Part of a small language model's weights: rotary positions, exclusive self-attention.
Each number is 200 + 30 x the weight over its row's rms, rounded and kept within 0 to 999. Layers, rows and columns count from 0. The size before them is the row's rms in percent of the matrix's.

# layer 6 attention value, 192x96, rms 0.173, rows 0-40, columns 0-47
081,190,105,272,218,186,144,231,164,225,219,181,182,205,207,154,215,190,198,202,186,258,221,248,183,208,207,203,173,183,183,242,244,219,189,218,204,241,184,200,184,216,186,218,176,198,196,175,220
093,217,181,216,202,224,199,223,168,171,234,162,173,180,168,243,192,192,188,241,233,243,212,210,283,179,194,190,219,240,227,291,213,213,204,196,242,187,211,215,218,162,247,187,204,151,165,170,154
106,202,218,246,223,227,243,231,226,172,183,206,170,169,185,223,203,197,209,156,171,213,169,191,133,192,198,218,205,204,221,181,200,278,199,205,202,196,191,215,191,191,215,176,206,255,243,160,227
086,162,220,221,213,198,172,187,194,196,233,175,188,214,226,168,244,196,195,182,162,203,177,263,213,175,196,178,170,169,172,215,189,262,202,218,219,238,181,160,244,180,208,215,186,240,171,211,157
087,177,206,261,176,173,224,216,175,193,183,167,196,245,200,250,209,188,166,245,213,207,162,192,199,233,267,139,147,210,220,256,244,155,182,188,214,174,104,179,186,211,240,197,218,184,259,166,224
078,153,226,255,155,165,208,208,186,185,248,235,246,249,201,200,235,171,224,189,246,197,174,239,209,180,228,215,189,157,217,160,251,199,185,160,200,195,141,224,177,207,173,220,254,253,219,182,218
091,198,219,217,208,206,217,265,167,192,190,188,170,164,181,187,241,214,226,251,190,177,269,227,167,196,243,208,170,183,208,190,215,153,215,194,148,196,166,202,200,153,168,158,213,173,240,170,201
116,211,198,221,185,167,122,185,207,189,182,200,210,161,175,200,181,175,257,256,217,151,210,149,179,212,247,187,177,199,197,186,257,215,252,200,175,186,232,215,203,160,208,174,190,227,186,234,174
076,161,205,200,131,130,168,214,229,192,193,276,178,180,144,193,233,206,207,211,167,216,172,183,203,249,213,205,166,210,218,210,257,209,200,217,210,151,192,208,182,192,176,221,236,207,190,237,209
075,223,222,196,266,190,178,175,210,198,212,172,216,141,189,198,215,211,211,165,178,179,222,251,239,202,177,152,210,282,179,175,168,203,206,196,191,164,269,168,198,179,236,186,239,167,185,151,211
085,177,228,230,172,180,152,240,200,210,248,208,212,238,212,214,181,179,244,220,213,189,173,181,211,264,238,223,171,195,215,220,255,203,179,195,177,273,152,197,208,204,212,235,245,234,214,201,169
097,159,167,216,254,152,213,197,238,254,184,214,202,227,174,150,208,183,173,180,169,192,189,202,171,177,214,229,150,185,158,203,247,240,204,177,125,187,163,149,218,201,204,179,245,223,158,219,172
099,138,202,141,213,203,183,174,192,220,177,182,188,217,210,183,199,251,232,236,222,166,203,242,221,178,185,267,207,148,231,209,178,199,139,235,166,216,232,186,189,182,216,185,187,183,220,188,178
091,246,200,162,165,214,178,185,184,190,265,173,175,215,169,155,151,162,169,179,201,142,207,164,186,220,207,232,232,191,243,153,213,229,167,158,215,182,155,224,157,198,189,183,230,176,205,185,220
077,203,211,244,178,152,171,233,238,203,247,271,223,242,179,165,226,202,209,189,180,167,192,172,171,215,254,204,157,173,213,177,263,188,178,175,167,248,200,185,212,211,161,248,199,190,195,214,175
078,195,188,232,185,175,193,144,196,188,261,250,230,204,219,212,270,192,200,227,208,225,171,186,226,210,213,246,139,189,209,214,202,143,175,217,225,178,182,248,209,226,163,208,213,138,177,196,209
103,203,207,185,139,233,258,205,151,170,173,245,147,255,218,259,184,180,221,154,244,178,194,179,234,203,219,170,183,185,197,172,214,200,195,238,183,209,235,190,219,195,204,200,230,275,229,167,245
084,263,230,207,210,248,177,215,207,221,263,178,151,240,208,188,171,175,191,208,192,161,242,187,215,176,224,258,260,177,195,215,195,198,230,191,176,195,200,225,203,178,239,183,171,197,193,136,220
095,213,182,198,224,222,227,184,180,168,189,172,202,153,176,215,170,213,178,192,201,182,243,215,261,150,195,158,182,249,203,241,197,208,173,186,280,157,187,169,199,173,246,181,218,142,198,153,209
091,218,195,218,184,200,198,194,180,190,171,177,155,193,212,176,127,204,201,172,152,236,245,213,204,130,187,155,205,173,223,194,210,240,195,188,227,210,213,188,253,162,250,181,219,152,186,185,260
078,154,190,166,199,125,204,219,190,151,238,223,180,185,208,242,236,194,192,185,206,204,167,168,172,224,236,221,195,243,159,197,186,115,205,185,186,202,218,196,145,207,198,188,188,224,182,159,173
093,204,115,163,253,229,156,201,174,229,209,229,232,190,210,208,194,189,206,191,219,226,191,196,167,224,200,204,233,188,199,219,210,190,266,214,186,211,149,210,183,194,162,196,205,211,221,194,233
104,236,206,205,203,168,179,179,193,188,188,234,202,235,186,163,201,203,197,203,222,187,212,212,172,177,185,157,200,138,184,173,170,202,251,193,238,187,204,187,189,229,221,223,203,153,227,209,203
084,207,191,212,211,199,196,182,200,221,213,180,227,127,176,173,207,220,212,227,232,173,188,202,248,197,162,183,223,276,220,211,197,292,201,183,192,237,204,244,208,166,179,174,192,186,219,199,197
103,206,203,252,250,178,198,252,180,152,184,251,209,243,173,199,203,150,178,210,175,192,179,208,129,215,198,162,211,190,201,216,193,240,171,249,142,160,226,219,223,208,221,243,186,145,222,198,198
103,194,198,220,179,163,207,222,237,171,202,214,227,206,136,196,179,199,203,198,257,141,172,204,213,217,272,229,229,218,273,204,220,194,206,199,174,118,138,214,142,214,217,246,221,197,179,214,208
080,192,168,204,141,164,164,212,193,212,191,237,158,179,203,176,188,175,197,182,162,225,230,191,184,248,186,196,214,146,207,225,257,293,139,196,151,288,212,161,178,243,219,217,177,180,197,221,205
088,184,190,216,215,213,207,182,217,180,190,289,255,195,217,221,204,142,155,187,236,176,167,218,183,116,202,170,178,176,225,219,179,184,194,207,171,206,177,218,121,239,186,221,181,225,142,223,233
084,223,238,203,161,161,221,243,187,197,135,260,224,233,187,149,203,149,173,182,270,220,189,224,254,211,201,166,161,140,228,185,219,190,173,177,206,180,206,251,151,198,158,181,206,208,182,216,222
089,164,181,201,154,205,198,239,208,228,194,239,180,272,193,143,231,203,181,181,220,159,141,252,178,162,209,225,197,200,190,181,222,188,253,186,184,233,205,218,248,208,169,191,226,193,219,210,245
086,230,220,123,228,200,270,183,248,193,166,183,279,219,184,238,201,200,167,216,182,163,138,212,229,216,145,230,272,202,199,211,218,185,199,214,180,216,220,188,173,204,233,190,161,223,175,161,211
087,190,247,214,213,157,181,246,232,229,244,245,174,242,189,200,189,183,208,159,189,233,201,187,177,225,188,211,223,207,171,174,240,188,187,238,239,260,212,194,160,227,170,171,174,212,207,215,189
110,218,189,163,222,263,174,220,186,168,240,195,172,219,255,133,160,148,212,240,143,194,195,231,157,204,153,240,178,181,184,224,238,193,188,190,173,201,193,205,232,182,200,144,196,192,196,254,215
117,214,165,139,190,175,236,228,188,198,173,196,174,187,242,231,206,180,209,171,222,180,181,279,191,188,243,202,187,231,247,170,178,184,188,166,190,204,184,196,250,180,240,232,221,190,223,258,221
124,200,204,214,157,198,211,221,221,204,205,207,203,129,153,242,182,156,213,164,247,209,146,224,202,184,197,197,185,238,218,168,260,198,151,211,163,189,178,216,210,182,231,211,214,209,93,207,187
142,150,247,229,189,201,193,194,224,181,187,201,226,214,249,196,181,199,201,200,184,230,182,173,181,225,191,182,174,209,185,256,231,251,207,195,224,248,227,216,161,214,199,181,203,248,242,146,147
134,236,195,185,224,169,164,201,183,255,220,185,200,145,153,179,217,254,198,165,207,210,235,157,227,200,212,132,220,165,201,135,198,159,209,207,206,224,189,166,181,197,221,174,179,242,170,197,201
109,216,147,184,214,179,190,210,221,204,180,228,177,287,207,175,189,169,165,215,190,187,219,191,223,225,190,242,201,168,200,213,186,176,216,219,174,237,154,204,238,186,212,259,216,194,222,242,243
120,195,177,203,268,205,250,204,227,205,197,199,177,216,240,149,209,184,193,193,178,165,182,213,199,224,180,236,220,187,248,227,167,185,178,171,244,207,146,212,210,192,176,240,207,123,238,219,192
097,204,180,155,226,220,197,194,161,186,241,231,175,230,176,193,157,196,205,230,145,196,234,184,265,204,126,189,172,173,264,244,207,253,222,216,186,195,169,196,193,189,177,174,144,215,230,182,243
106,218,218,224,162,183,211,232,193,212,179,219,240,208,168,258,220,206,164,207,281,211,212,225,182,188,217,148,231,194,283,157,143,179,203,245,164,172,285,199,248,216,243,224,194,205,136,183,235
# layer 6 attention output (transposed), 192x96, rms 0.16, rows 0-39, columns 0-47
077,263,162,221,169,226,180,179,189,246,183,184,179,175,189,234,181,183,234,217,177,251,262,165,230,233,216,197,191,209,180,200,236,200,166,222,220,184,179,221,189,191,185,221,215,244,190,186,184
105,151,226,194,228,205,240,213,244,112,209,236,226,196,142,232,172,202,222,170,213,152,190,178,125,206,201,202,222,239,224,194,174,156,202,198,192,228,243,185,140,216,194,193,212,185,216,244,197
108,258,133,155,212,242,160,214,191,190,201,223,249,237,187,216,149,163,184,247,176,215,222,247,172,211,178,215,256,189,160,190,201,130,198,155,166,207,229,235,182,247,189,220,207,229,169,229,182
089,190,175,167,234,200,221,198,229,153,196,303,189,235,191,187,212,220,196,150,205,181,201,145,187,178,182,209,191,209,246,192,194,184,250,184,165,233,210,239,182,178,186,186,213,216,200,208,250
095,220,143,227,238,219,190,219,171,223,194,172,231,178,217,201,133,147,199,246,192,226,261,212,272,236,209,230,181,219,184,216,209,223,149,193,217,155,216,188,227,200,199,241,236,203,180,196,174
084,230,180,227,171,168,163,186,159,261,169,149,170,170,245,214,210,212,207,228,175,259,236,195,281,221,213,213,164,179,185,232,195,225,190,226,244,172,166,215,242,199,202,233,204,201,198,154,202
112,227,174,167,222,190,223,207,218,163,186,173,158,190,152,224,192,214,289,151,220,163,223,195,192,154,190,171,232,187,216,215,190,159,249,218,255,200,197,204,207,227,171,174,238,147,238,239,189
137,234,184,246,207,221,197,211,199,194,174,195,202,197,212,168,160,161,221,251,159,250,187,202,258,239,227,192,175,122,192,211,204,189,149,141,245,173,216,162,228,236,233,245,228,230,231,211,155
080,241,149,215,193,209,155,213,173,268,177,148,186,170,232,201,220,200,208,233,185,233,265,228,288,210,204,190,162,195,207,253,212,253,192,218,245,197,185,228,224,201,212,248,187,189,219,173,172
080,174,221,222,226,190,253,199,246,179,223,228,201,237,175,192,212,226,188,187,218,153,212,174,98,162,192,227,160,234,207,165,117,160,211,171,165,202,244,172,182,221,217,206,213,184,222,228,200
080,220,145,193,168,186,189,207,150,239,181,132,176,183,248,205,224,185,211,238,188,239,217,207,269,217,220,207,183,164,195,223,214,233,178,239,213,164,154,218,212,164,211,191,201,232,212,168,198
103,255,194,199,171,184,174,249,173,232,195,137,170,163,247,180,202,218,218,258,229,268,209,222,244,228,230,193,203,238,235,219,171,235,194,252,205,174,184,189,178,216,230,211,160,201,260,180,226
111,224,203,233,129,184,195,227,164,185,163,162,165,207,191,166,177,131,183,232,162,240,223,199,206,204,181,161,200,216,160,212,196,179,188,201,234,190,213,162,214,231,181,244,214,190,184,194,167
120,218,153,266,173,251,176,266,204,228,164,172,231,170,197,211,171,204,225,213,202,257,197,218,199,236,189,236,184,219,189,216,230,171,165,214,216,155,167,199,233,239,205,205,210,200,188,267,156
093,238,155,207,184,171,153,188,162,263,155,136,156,177,249,188,223,208,204,215,164,259,213,238,280,227,197,199,163,205,193,234,202,234,207,246,241,178,169,225,237,168,196,190,195,175,210,190,186
081,215,189,252,180,171,195,200,162,262,169,160,149,195,231,165,214,232,193,188,233,235,207,226,270,253,209,209,128,198,209,209,237,194,203,227,258,161,159,223,212,194,193,218,213,202,215,167,197
096,211,183,173,207,178,149,188,187,278,209,167,158,227,260,177,234,244,168,272,161,229,203,247,220,237,169,192,227,193,168,213,200,209,266,223,181,245,147,192,217,171,195,176,212,155,181,203,208
083,175,231,178,186,206,216,200,261,126,222,265,213,231,153,188,189,191,204,168,236,174,167,180,139,168,151,198,236,189,218,167,171,165,206,178,153,248,221,176,161,225,176,179,200,226,183,259,213
081,119,232,186,222,198,255,219,244,129,220,261,243,185,152,198,189,205,207,176,232,147,199,162,122,162,187,229,219,233,211,174,189,204,189,177,185,204,234,203,166,228,207,187,217,193,186,224,201
085,181,237,175,204,207,245,207,238,139,222,275,218,237,161,191,189,177,187,165,235,158,145,177,129,183,196,185,242,200,202,167,176,188,230,172,157,217,238,183,146,231,180,193,220,220,180,222,209
090,209,171,238,191,174,195,196,169,252,169,127,193,160,233,199,215,228,190,234,180,234,234,217,272,267,204,180,164,203,208,234,217,219,195,223,245,181,171,220,252,197,210,244,211,169,244,183,180
103,195,195,176,174,275,223,179,217,191,196,166,175,181,205,229,192,223,202,213,161,202,219,176,210,244,225,221,175,231,226,225,261,210,211,204,208,248,195,252,214,214,199,246,214,205,185,195,209
100,148,210,211,218,195,258,207,208,149,171,248,201,229,191,188,207,226,210,153,180,176,200,208,182,192,219,229,164,215,193,207,186,217,220,189,217,173,237,187,202,270,178,205,256,198,163,216,221
103,177,208,206,188,239,212,220,216,143,218,258,176,234,192,212,185,171,201,194,180,165,187,185,133,154,192,223,211,165,223,191,189,161,251,221,145,188,293,138,207,227,190,201,204,216,181,228,207
103,214,156,183,180,209,206,160,159,155,176,176,167,160,229,200,164,193,197,191,146,208,185,181,232,215,222,203,175,163,209,148,238,171,223,193,197,193,202,209,160,184,165,206,166,218,234,229,202
112,174,160,209,161,212,201,208,165,245,201,159,224,179,199,222,203,226,134,191,216,216,236,203,186,212,173,211,174,244,193,228,187,211,155,226,246,146,183,242,245,235,201,205,239,171,173,214,189
083,248,154,235,215,203,158,189,198,218,170,153,188,188,248,205,197,200,206,277,199,238,194,219,244,227,198,164,168,190,209,235,193,204,169,231,228,190,183,204,232,165,252,200,195,210,245,167,187
086,231,144,250,196,189,173,204,175,277,166,136,172,208,251,176,198,204,184,192,197,233,193,186,246,219,208,224,189,169,190,209,225,223,211,182,249,189,151,200,247,182,211,253,195,194,209,172,200
077,220,165,249,187,145,110,170,188,229,180,196,217,198,253,178,205,260,236,212,153,186,208,180,232,167,199,195,135,235,197,221,221,217,184,251,167,208,169,187,212,144,195,242,183,190,229,175,177
079,184,200,194,227,127,156,170,214,246,201,134,238,188,271,194,200,183,190,258,184,203,221,180,233,197,150,161,168,171,181,220,177,208,190,222,218,228,156,230,259,169,246,205,204,215,227,170,169
100,182,250,199,173,227,198,204,250,149,211,240,175,211,210,216,233,181,227,133,200,188,174,206,151,143,183,176,208,204,189,190,178,214,234,240,191,218,256,200,166,166,180,178,158,227,210,208,189
091,254,180,227,177,233,196,192,175,255,178,144,159,172,276,218,229,212,185,213,173,212,197,223,258,230,230,178,151,143,221,204,193,227,224,248,226,203,175,203,238,171,186,181,200,186,240,116,187
108,176,213,199,179,218,229,200,189,163,192,232,201,197,201,166,242,210,192,182,156,207,148,204,188,208,186,183,204,206,174,194,240,172,143,143,242,171,183,284,243,224,156,257,256,171,202,195,300
104,187,189,201,200,147,193,201,134,250,241,212,179,173,217,170,205,262,195,220,196,201,170,191,201,214,181,231,248,178,246,169,219,169,204,162,208,210,139,154,222,194,184,197,230,141,137,175,236
101,172,240,159,219,197,178,222,185,177,214,201,151,222,217,157,196,224,232,242,175,157,228,177,228,230,173,237,196,197,146,180,244,177,218,238,210,192,251,219,211,218,176,195,169,157,194,271,247
099,162,249,190,175,208,211,167,255,200,225,198,224,229,220,176,171,191,238,249,210,229,214,163,170,175,212,228,215,210,198,263,227,273,220,235,200,213,229,200,159,234,228,177,214,213,225,204,145
127,201,202,172,216,175,193,214,155,189,213,213,158,195,179,261,236,236,195,156,226,166,255,208,250,193,181,178,200,189,259,153,215,187,220,199,192,223,164,166,223,162,243,192,181,238,156,286,160
102,188,186,193,211,200,203,185,205,196,198,211,207,209,167,180,186,205,139,165,244,174,205,207,193,209,172,212,172,270,198,298,206,218,202,176,238,197,193,198,171,220,233,182,226,210,170,207,160
116,209,153,168,208,204,226,202,167,199,162,245,191,208,197,174,168,210,208,208,181,189,186,217,184,223,168,263,171,232,226,219,201,167,194,175,197,225,113,236,243,240,196,214,200,167,208,189,204
104,192,211,220,234,197,160,215,204,223,136,222,236,242,179,176,201,182,189,234,168,183,227,144,234,228,221,175,198,187,173,231,178,213,162,202,209,140,149,199,206,178,198,170,201,166,237,191,203
# layer 6 attention query, 192x96, rms 0.174, rows 32-63, columns 0-47
070,201,155,207,193,178,176,183,136,156,265,143,208,282,213,189,205,214,185,216,202,237,187,235,195,232,215,255,166,206,206,216,213,197,167,260,203,201,182,187,230,242,212,209,206,176,235,277,125
087,200,161,209,170,140,169,196,145,198,206,182,152,144,218,170,202,213,212,231,160,202,250,219,234,194,244,211,204,260,206,245,234,175,187,203,202,204,191,171,187,210,251,225,192,155,177,230,175
081,235,210,216,217,208,193,212,236,208,167,197,250,278,197,220,216,183,179,169,240,230,183,198,192,204,187,130,213,160,178,143,171,192,195,231,201,193,178,214,189,171,176,213,177,204,231,177,178
074,188,190,213,198,214,228,188,199,191,190,195,209,140,215,140,148,165,201,236,244,197,251,208,189,196,205,201,198,283,182,228,169,214,248,178,274,161,228,173,168,145,233,198,204,229,164,260,223
056,195,137,214,206,244,246,189,178,220,202,230,216,230,190,154,205,191,194,200,239,176,226,220,202,203,176,218,220,225,191,249,201,173,188,250,220,177,205,151,269,175,237,244,184,171,176,188,205
101,209,153,170,139,115,195,219,243,200,215,183,195,198,173,188,197,200,202,190,123,188,200,224,169,190,220,183,198,189,204,162,171,239,201,208,121,221,265,195,148,215,175,186,253,236,265,253,186
117,204,207,227,145,161,208,229,189,202,230,226,225,243,216,199,215,215,244,207,195,235,120,234,152,190,163,185,196,147,203,105,212,217,127,167,161,208,178,198,202,200,201,221,232,222,173,189,202
116,202,251,228,209,161,207,220,215,203,232,208,132,216,215,257,207,191,243,153,182,219,136,197,181,212,235,239,165,187,196,169,211,232,161,224,200,252,112,236,214,203,171,167,245,159,227,205,194
061,210,191,241,167,196,147,180,195,229,226,146,223,210,186,245,195,199,223,242,239,246,161,187,170,206,212,216,189,156,173,236,220,215,178,187,208,197,236,194,195,238,185,202,225,188,273,193,173
067,221,233,214,240,167,185,225,221,259,178,167,182,164,228,143,180,229,250,143,178,189,175,208,224,207,226,228,201,191,240,225,213,153,171,213,164,201,130,206,177,194,223,188,237,222,173,212,225
076,201,241,187,243,240,228,190,187,172,160,196,215,225,151,241,203,197,159,163,217,177,201,202,189,213,154,203,217,220,199,182,185,204,272,162,215,147,172,197,236,167,151,197,201,168,246,184,237
075,183,195,202,132,192,181,253,214,162,246,218,220,226,201,221,194,185,200,217,243,192,194,184,171,240,214,216,180,127,161,211,181,162,151,259,142,221,200,140,185,196,209,188,232,237,239,239,211
097,201,202,214,146,135,157,208,237,163,221,204,207,251,217,140,215,178,202,190,202,195,178,190,167,199,224,210,185,123,201,193,200,223,173,222,130,218,187,202,194,208,173,233,258,230,258,204,199
087,203,216,275,236,236,254,185,171,230,244,173,152,203,187,202,169,168,186,193,244,210,201,217,209,200,188,210,199,241,246,170,195,188,195,180,237,224,187,163,247,178,252,220,135,147,166,221,210
106,197,190,182,224,234,229,176,209,219,163,174,205,206,198,259,243,253,190,199,190,224,190,182,204,187,173,235,229,241,194,230,235,225,162,160,243,141,210,256,193,210,210,183,190,191,193,132,176
120,234,188,200,184,165,182,177,154,259,241,214,208,196,139,213,196,195,149,139,215,216,220,211,180,153,191,164,216,174,142,141,158,177,196,225,189,141,222,186,237,186,234,171,178,190,166,190,249
112,187,186,193,245,177,178,206,191,216,213,224,182,209,186,221,225,177,198,192,209,135,210,157,175,213,166,180,211,180,142,164,164,162,224,184,212,177,127,215,205,167,219,208,259,182,226,245,175
104,202,188,172,219,238,234,226,173,174,150,196,226,247,215,201,260,193,204,205,207,224,172,245,201,165,138,174,199,178,162,180,160,171,141,210,179,181,178,159,192,207,204,225,197,168,200,232,210
104,221,258,253,155,222,187,155,225,220,209,200,201,209,265,228,117,161,202,226,221,188,209,197,183,199,190,198,208,228,187,197,183,209,246,166,204,228,223,176,195,163,263,187,148,209,192,162,178
117,223,165,168,165,166,214,203,178,243,197,172,203,160,203,206,180,184,226,189,191,252,172,210,191,186,219,148,210,207,210,92,188,195,210,217,209,223,237,208,231,159,243,159,207,224,154,197,224
110,216,227,140,215,248,136,192,178,200,237,184,195,221,212,248,157,147,185,177,208,213,212,225,190,201,187,177,202,178,202,134,202,181,188,212,183,236,154,180,218,172,254,213,177,245,198,233,232
107,165,264,196,144,168,250,199,184,224,162,193,210,228,201,210,206,189,214,224,237,204,161,145,215,193,201,244,170,213,213,164,168,197,193,177,299,213,203,196,221,201,145,258,214,171,203,173,229
114,161,154,215,195,188,197,216,198,184,123,202,188,219,162,195,269,269,224,236,150,169,176,245,184,214,186,172,163,217,210,240,202,175,141,194,216,194,186,163,189,216,184,190,251,147,250,189,157
140,228,221,212,213,209,162,144,202,225,266,126,164,221,273,198,167,197,184,206,167,244,201,190,191,178,169,215,233,167,228,216,201,203,245,208,175,218,213,224,184,134,212,129,158,203,193,192,225
095,166,249,172,183,167,208,231,201,209,180,179,234,230,152,198,196,186,193,136,179,215,221,202,193,219,173,198,170,212,228,190,143,223,172,227,220,199,192,223,217,224,179,210,278,171,197,151,209
100,171,223,194,222,187,207,195,227,184,150,212,215,195,205,224,222,240,236,188,228,202,191,180,191,212,230,206,189,225,162,231,228,170,123,181,247,179,205,185,216,215,175,207,189,136,248,212,105
120,187,186,205,194,209,125,210,176,178,244,231,209,175,162,223,167,158,155,226,216,171,238,152,189,221,195,203,191,212,203,226,218,207,254,225,218,182,213,200,183,215,177,206,193,194,178,235,240
136,185,236,215,206,173,168,217,216,195,197,275,247,192,201,242,246,180,181,171,176,168,191,242,145,186,202,251,187,237,146,234,237,216,187,189,246,193,184,216,216,233,198,223,266,183,238,220,215
127,147,232,191,149,160,252,206,205,216,205,198,246,192,212,185,167,159,220,195,181,271,143,157,204,164,216,183,171,139,201,220,163,246,145,145,209,243,214,181,234,207,191,181,272,227,164,139,253
104,241,198,249,152,223,161,184,191,228,227,228,156,227,191,149,205,192,209,169,211,226,175,140,246,189,186,211,237,196,175,174,215,196,223,263,170,253,221,218,213,171,203,208,161,214,155,216,204
120,194,184,189,177,136,212,191,198,249,208,184,180,201,171,236,208,200,167,197,218,176,174,201,193,189,223,193,207,183,187,148,167,162,195,191,239,168,213,185,251,245,228,176,203,199,200,201,237
105,217,187,178,225,207,235,204,187,178,188,202,186,238,238,162,169,136,169,227,171,207,180,168,211,197,197,235,188,113,184,208,170,224,222,193,168,207,135,171,255,207,226,174,178,212,250,179,207
# layer 6 attention key, 192x96, rms 0.177, rows 32-63, columns 0-47
097,142,243,241,159,150,217,170,174,169,193,232,221,213,195,165,212,178,188,224,227,207,216,216,217,207,202,171,152,240,178,196,193,247,161,194,223,162,227,164,199,215,206,196,220,144,165,186,221
079,190,197,217,158,151,227,164,167,191,188,187,183,130,175,232,221,192,205,236,213,226,169,268,213,181,192,194,153,242,217,203,213,244,199,175,161,226,222,160,184,230,221,192,219,202,221,217,215
080,212,182,217,212,210,191,240,191,217,179,197,224,225,214,221,215,193,196,175,231,180,197,159,173,197,167,116,217,144,170,187,164,173,190,202,211,192,172,227,226,221,193,206,207,226,241,194,234
058,218,193,193,185,173,169,181,180,186,200,135,185,136,172,152,176,200,216,222,198,227,227,218,225,221,172,206,195,304,174,220,161,201,224,215,198,162,211,171,205,200,227,205,212,147,220,247,138
062,209,200,225,166,217,191,193,186,173,258,177,175,143,137,170,196,187,207,201,241,187,201,225,217,225,186,164,256,262,218,233,197,181,211,233,203,218,249,169,202,169,178,142,141,154,239,144,183
086,226,202,171,177,145,168,209,226,205,172,194,197,133,245,182,236,206,188,246,156,243,239,176,185,166,198,187,211,183,156,194,185,189,180,132,206,206,197,234,208,186,173,191,242,210,226,232,178
083,255,178,259,194,232,201,208,210,206,209,220,188,164,213,202,179,204,210,208,179,218,173,275,205,193,205,208,197,138,222,156,185,245,161,197,206,212,197,260,204,164,217,234,212,198,144,211,253
109,215,202,175,232,194,210,233,206,225,236,170,156,218,229,234,189,210,214,127,161,202,191,197,229,179,246,239,229,205,226,197,187,221,237,216,200,221,142,258,182,176,211,170,222,161,219,238,239
070,193,200,250,157,184,175,196,171,192,195,207,252,195,154,218,269,202,217,262,233,184,204,195,192,234,232,202,207,193,184,217,230,236,201,163,176,195,246,190,191,175,227,215,186,204,171,179,195
081,229,191,176,230,165,187,170,241,228,228,155,128,137,250,188,197,224,177,184,189,216,167,223,178,230,256,238,153,186,188,214,208,207,213,143,206,215,151,223,196,209,222,155,204,253,210,254,262
086,166,222,174,201,233,258,252,164,158,164,171,225,244,171,175,202,216,220,180,196,224,254,197,198,170,157,179,195,210,208,211,170,189,231,200,186,182,163,161,240,146,196,227,211,180,229,174,205
076,168,222,178,180,162,211,178,243,160,200,273,242,212,202,175,230,173,169,196,202,218,173,137,158,185,256,220,192,185,188,191,239,174,159,234,172,186,240,186,181,221,202,227,205,249,144,231,206
082,179,212,198,173,138,185,172,242,143,216,301,245,208,212,161,249,177,192,204,231,184,190,142,130,170,218,192,171,149,188,157,201,166,164,197,181,197,213,214,208,237,174,235,227,224,209,210,208
078,218,176,202,221,233,241,220,131,236,233,173,161,224,182,176,141,189,233,182,197,192,222,207,215,167,179,212,223,197,222,174,165,215,235,191,194,219,179,189,244,159,275,181,150,119,176,221,137
114,259,187,187,212,234,186,186,206,242,188,177,175,195,259,241,190,231,191,203,205,211,199,212,213,165,170,218,285,204,178,205,204,221,230,207,216,165,171,210,212,111,209,191,177,195,159,195,164
101,216,211,231,186,202,171,169,167,192,213,209,197,223,187,204,209,201,154,168,237,192,254,236,183,144,191,224,209,154,177,151,193,139,189,200,194,157,169,169,239,192,225,149,174,147,181,238,218
103,193,179,203,240,186,175,210,153,191,201,209,169,205,180,228,208,199,137,193,227,185,196,211,211,244,197,162,182,202,141,192,156,185,156,162,173,171,167,261,223,202,185,232,229,252,227,225,189
103,259,182,193,217,265,205,227,241,178,175,174,241,209,209,184,215,215,231,225,176,211,163,229,202,152,141,173,209,138,180,184,192,189,177,211,163,199,162,204,255,195,160,232,213,208,167,233,233
125,213,192,213,201,223,207,156,189,170,202,208,187,234,268,205,134,171,147,201,152,225,229,201,198,224,194,170,195,183,186,216,189,224,220,208,222,223,226,166,206,185,226,218,142,207,124,180,208
138,279,177,173,190,203,180,192,188,220,227,193,180,126,220,205,149,181,188,208,156,196,222,213,191,208,229,176,234,173,210,137,209,223,245,199,213,221,222,213,234,136,210,166,155,214,144,213,251
101,225,189,121,207,255,222,194,198,202,199,199,195,255,215,204,174,159,182,203,169,211,201,219,146,210,200,144,200,148,205,164,177,164,195,166,156,243,151,186,258,181,235,217,196,267,186,201,232
097,192,259,176,189,190,204,198,148,214,161,185,215,206,194,219,196,186,205,231,189,186,198,178,250,179,179,218,181,179,194,159,168,196,201,167,204,225,220,226,195,207,168,252,194,163,208,147,219
099,209,189,210,185,233,182,245,263,241,196,159,178,128,217,196,214,251,279,237,212,182,174,208,194,177,188,162,189,209,177,205,190,209,196,214,242,197,170,227,218,193,199,164,233,186,224,202,201
092,180,226,216,171,173,130,168,156,197,251,191,205,263,192,131,197,201,131,194,209,214,216,219,184,228,141,236,173,185,236,242,210,201,200,221,163,199,235,167,225,194,195,176,148,179,193,205,184
111,133,253,190,174,161,198,220,236,194,194,190,222,204,128,160,240,197,224,157,187,257,168,185,195,214,171,224,174,181,185,197,182,185,173,162,232,195,167,187,237,222,187,230,267,201,200,162,190
107,214,201,233,228,199,228,198,219,210,170,170,232,184,194,255,242,221,198,182,170,228,196,174,148,191,234,170,199,191,128,162,195,181,140,208,225,172,177,219,217,190,174,212,163,167,239,222,128
124,139,187,187,205,166,206,212,154,153,207,253,208,199,146,214,199,172,192,227,229,241,208,153,207,229,197,166,139,190,199,213,201,204,197,156,210,180,213,188,200,271,219,207,225,182,203,204,179
086,176,225,167,283,233,216,205,233,220,186,191,206,180,197,276,223,203,202,186,150,182,203,214,188,154,213,176,196,204,174,205,197,237,228,168,242,188,173,267,198,176,200,221,246,211,195,191,225
123,161,261,229,140,195,224,204,225,230,210,172,243,155,187,205,169,141,251,201,171,201,129,178,188,163,175,216,205,176,195,210,202,239,183,165,185,251,222,195,198,175,185,196,242,225,179,125,192
108,208,186,212,159,219,170,166,133,150,233,254,179,227,160,199,208,212,145,155,210,205,224,163,224,214,169,222,193,189,219,157,194,171,184,239,137,216,213,181,237,222,188,192,172,207,180,210,235
103,213,206,223,187,166,254,218,227,215,209,202,176,162,201,255,178,184,207,197,240,188,186,216,244,156,222,167,219,203,206,142,192,197,195,153,235,195,197,205,199,187,244,143,215,178,185,209,231
125,207,202,174,206,207,251,184,204,154,204,217,179,210,255,184,140,187,188,216,204,218,182,171,207,231,218,200,213,132,170,208,181,230,183,207,167,221,139,145,260,214,244,160,176,198,215,202,200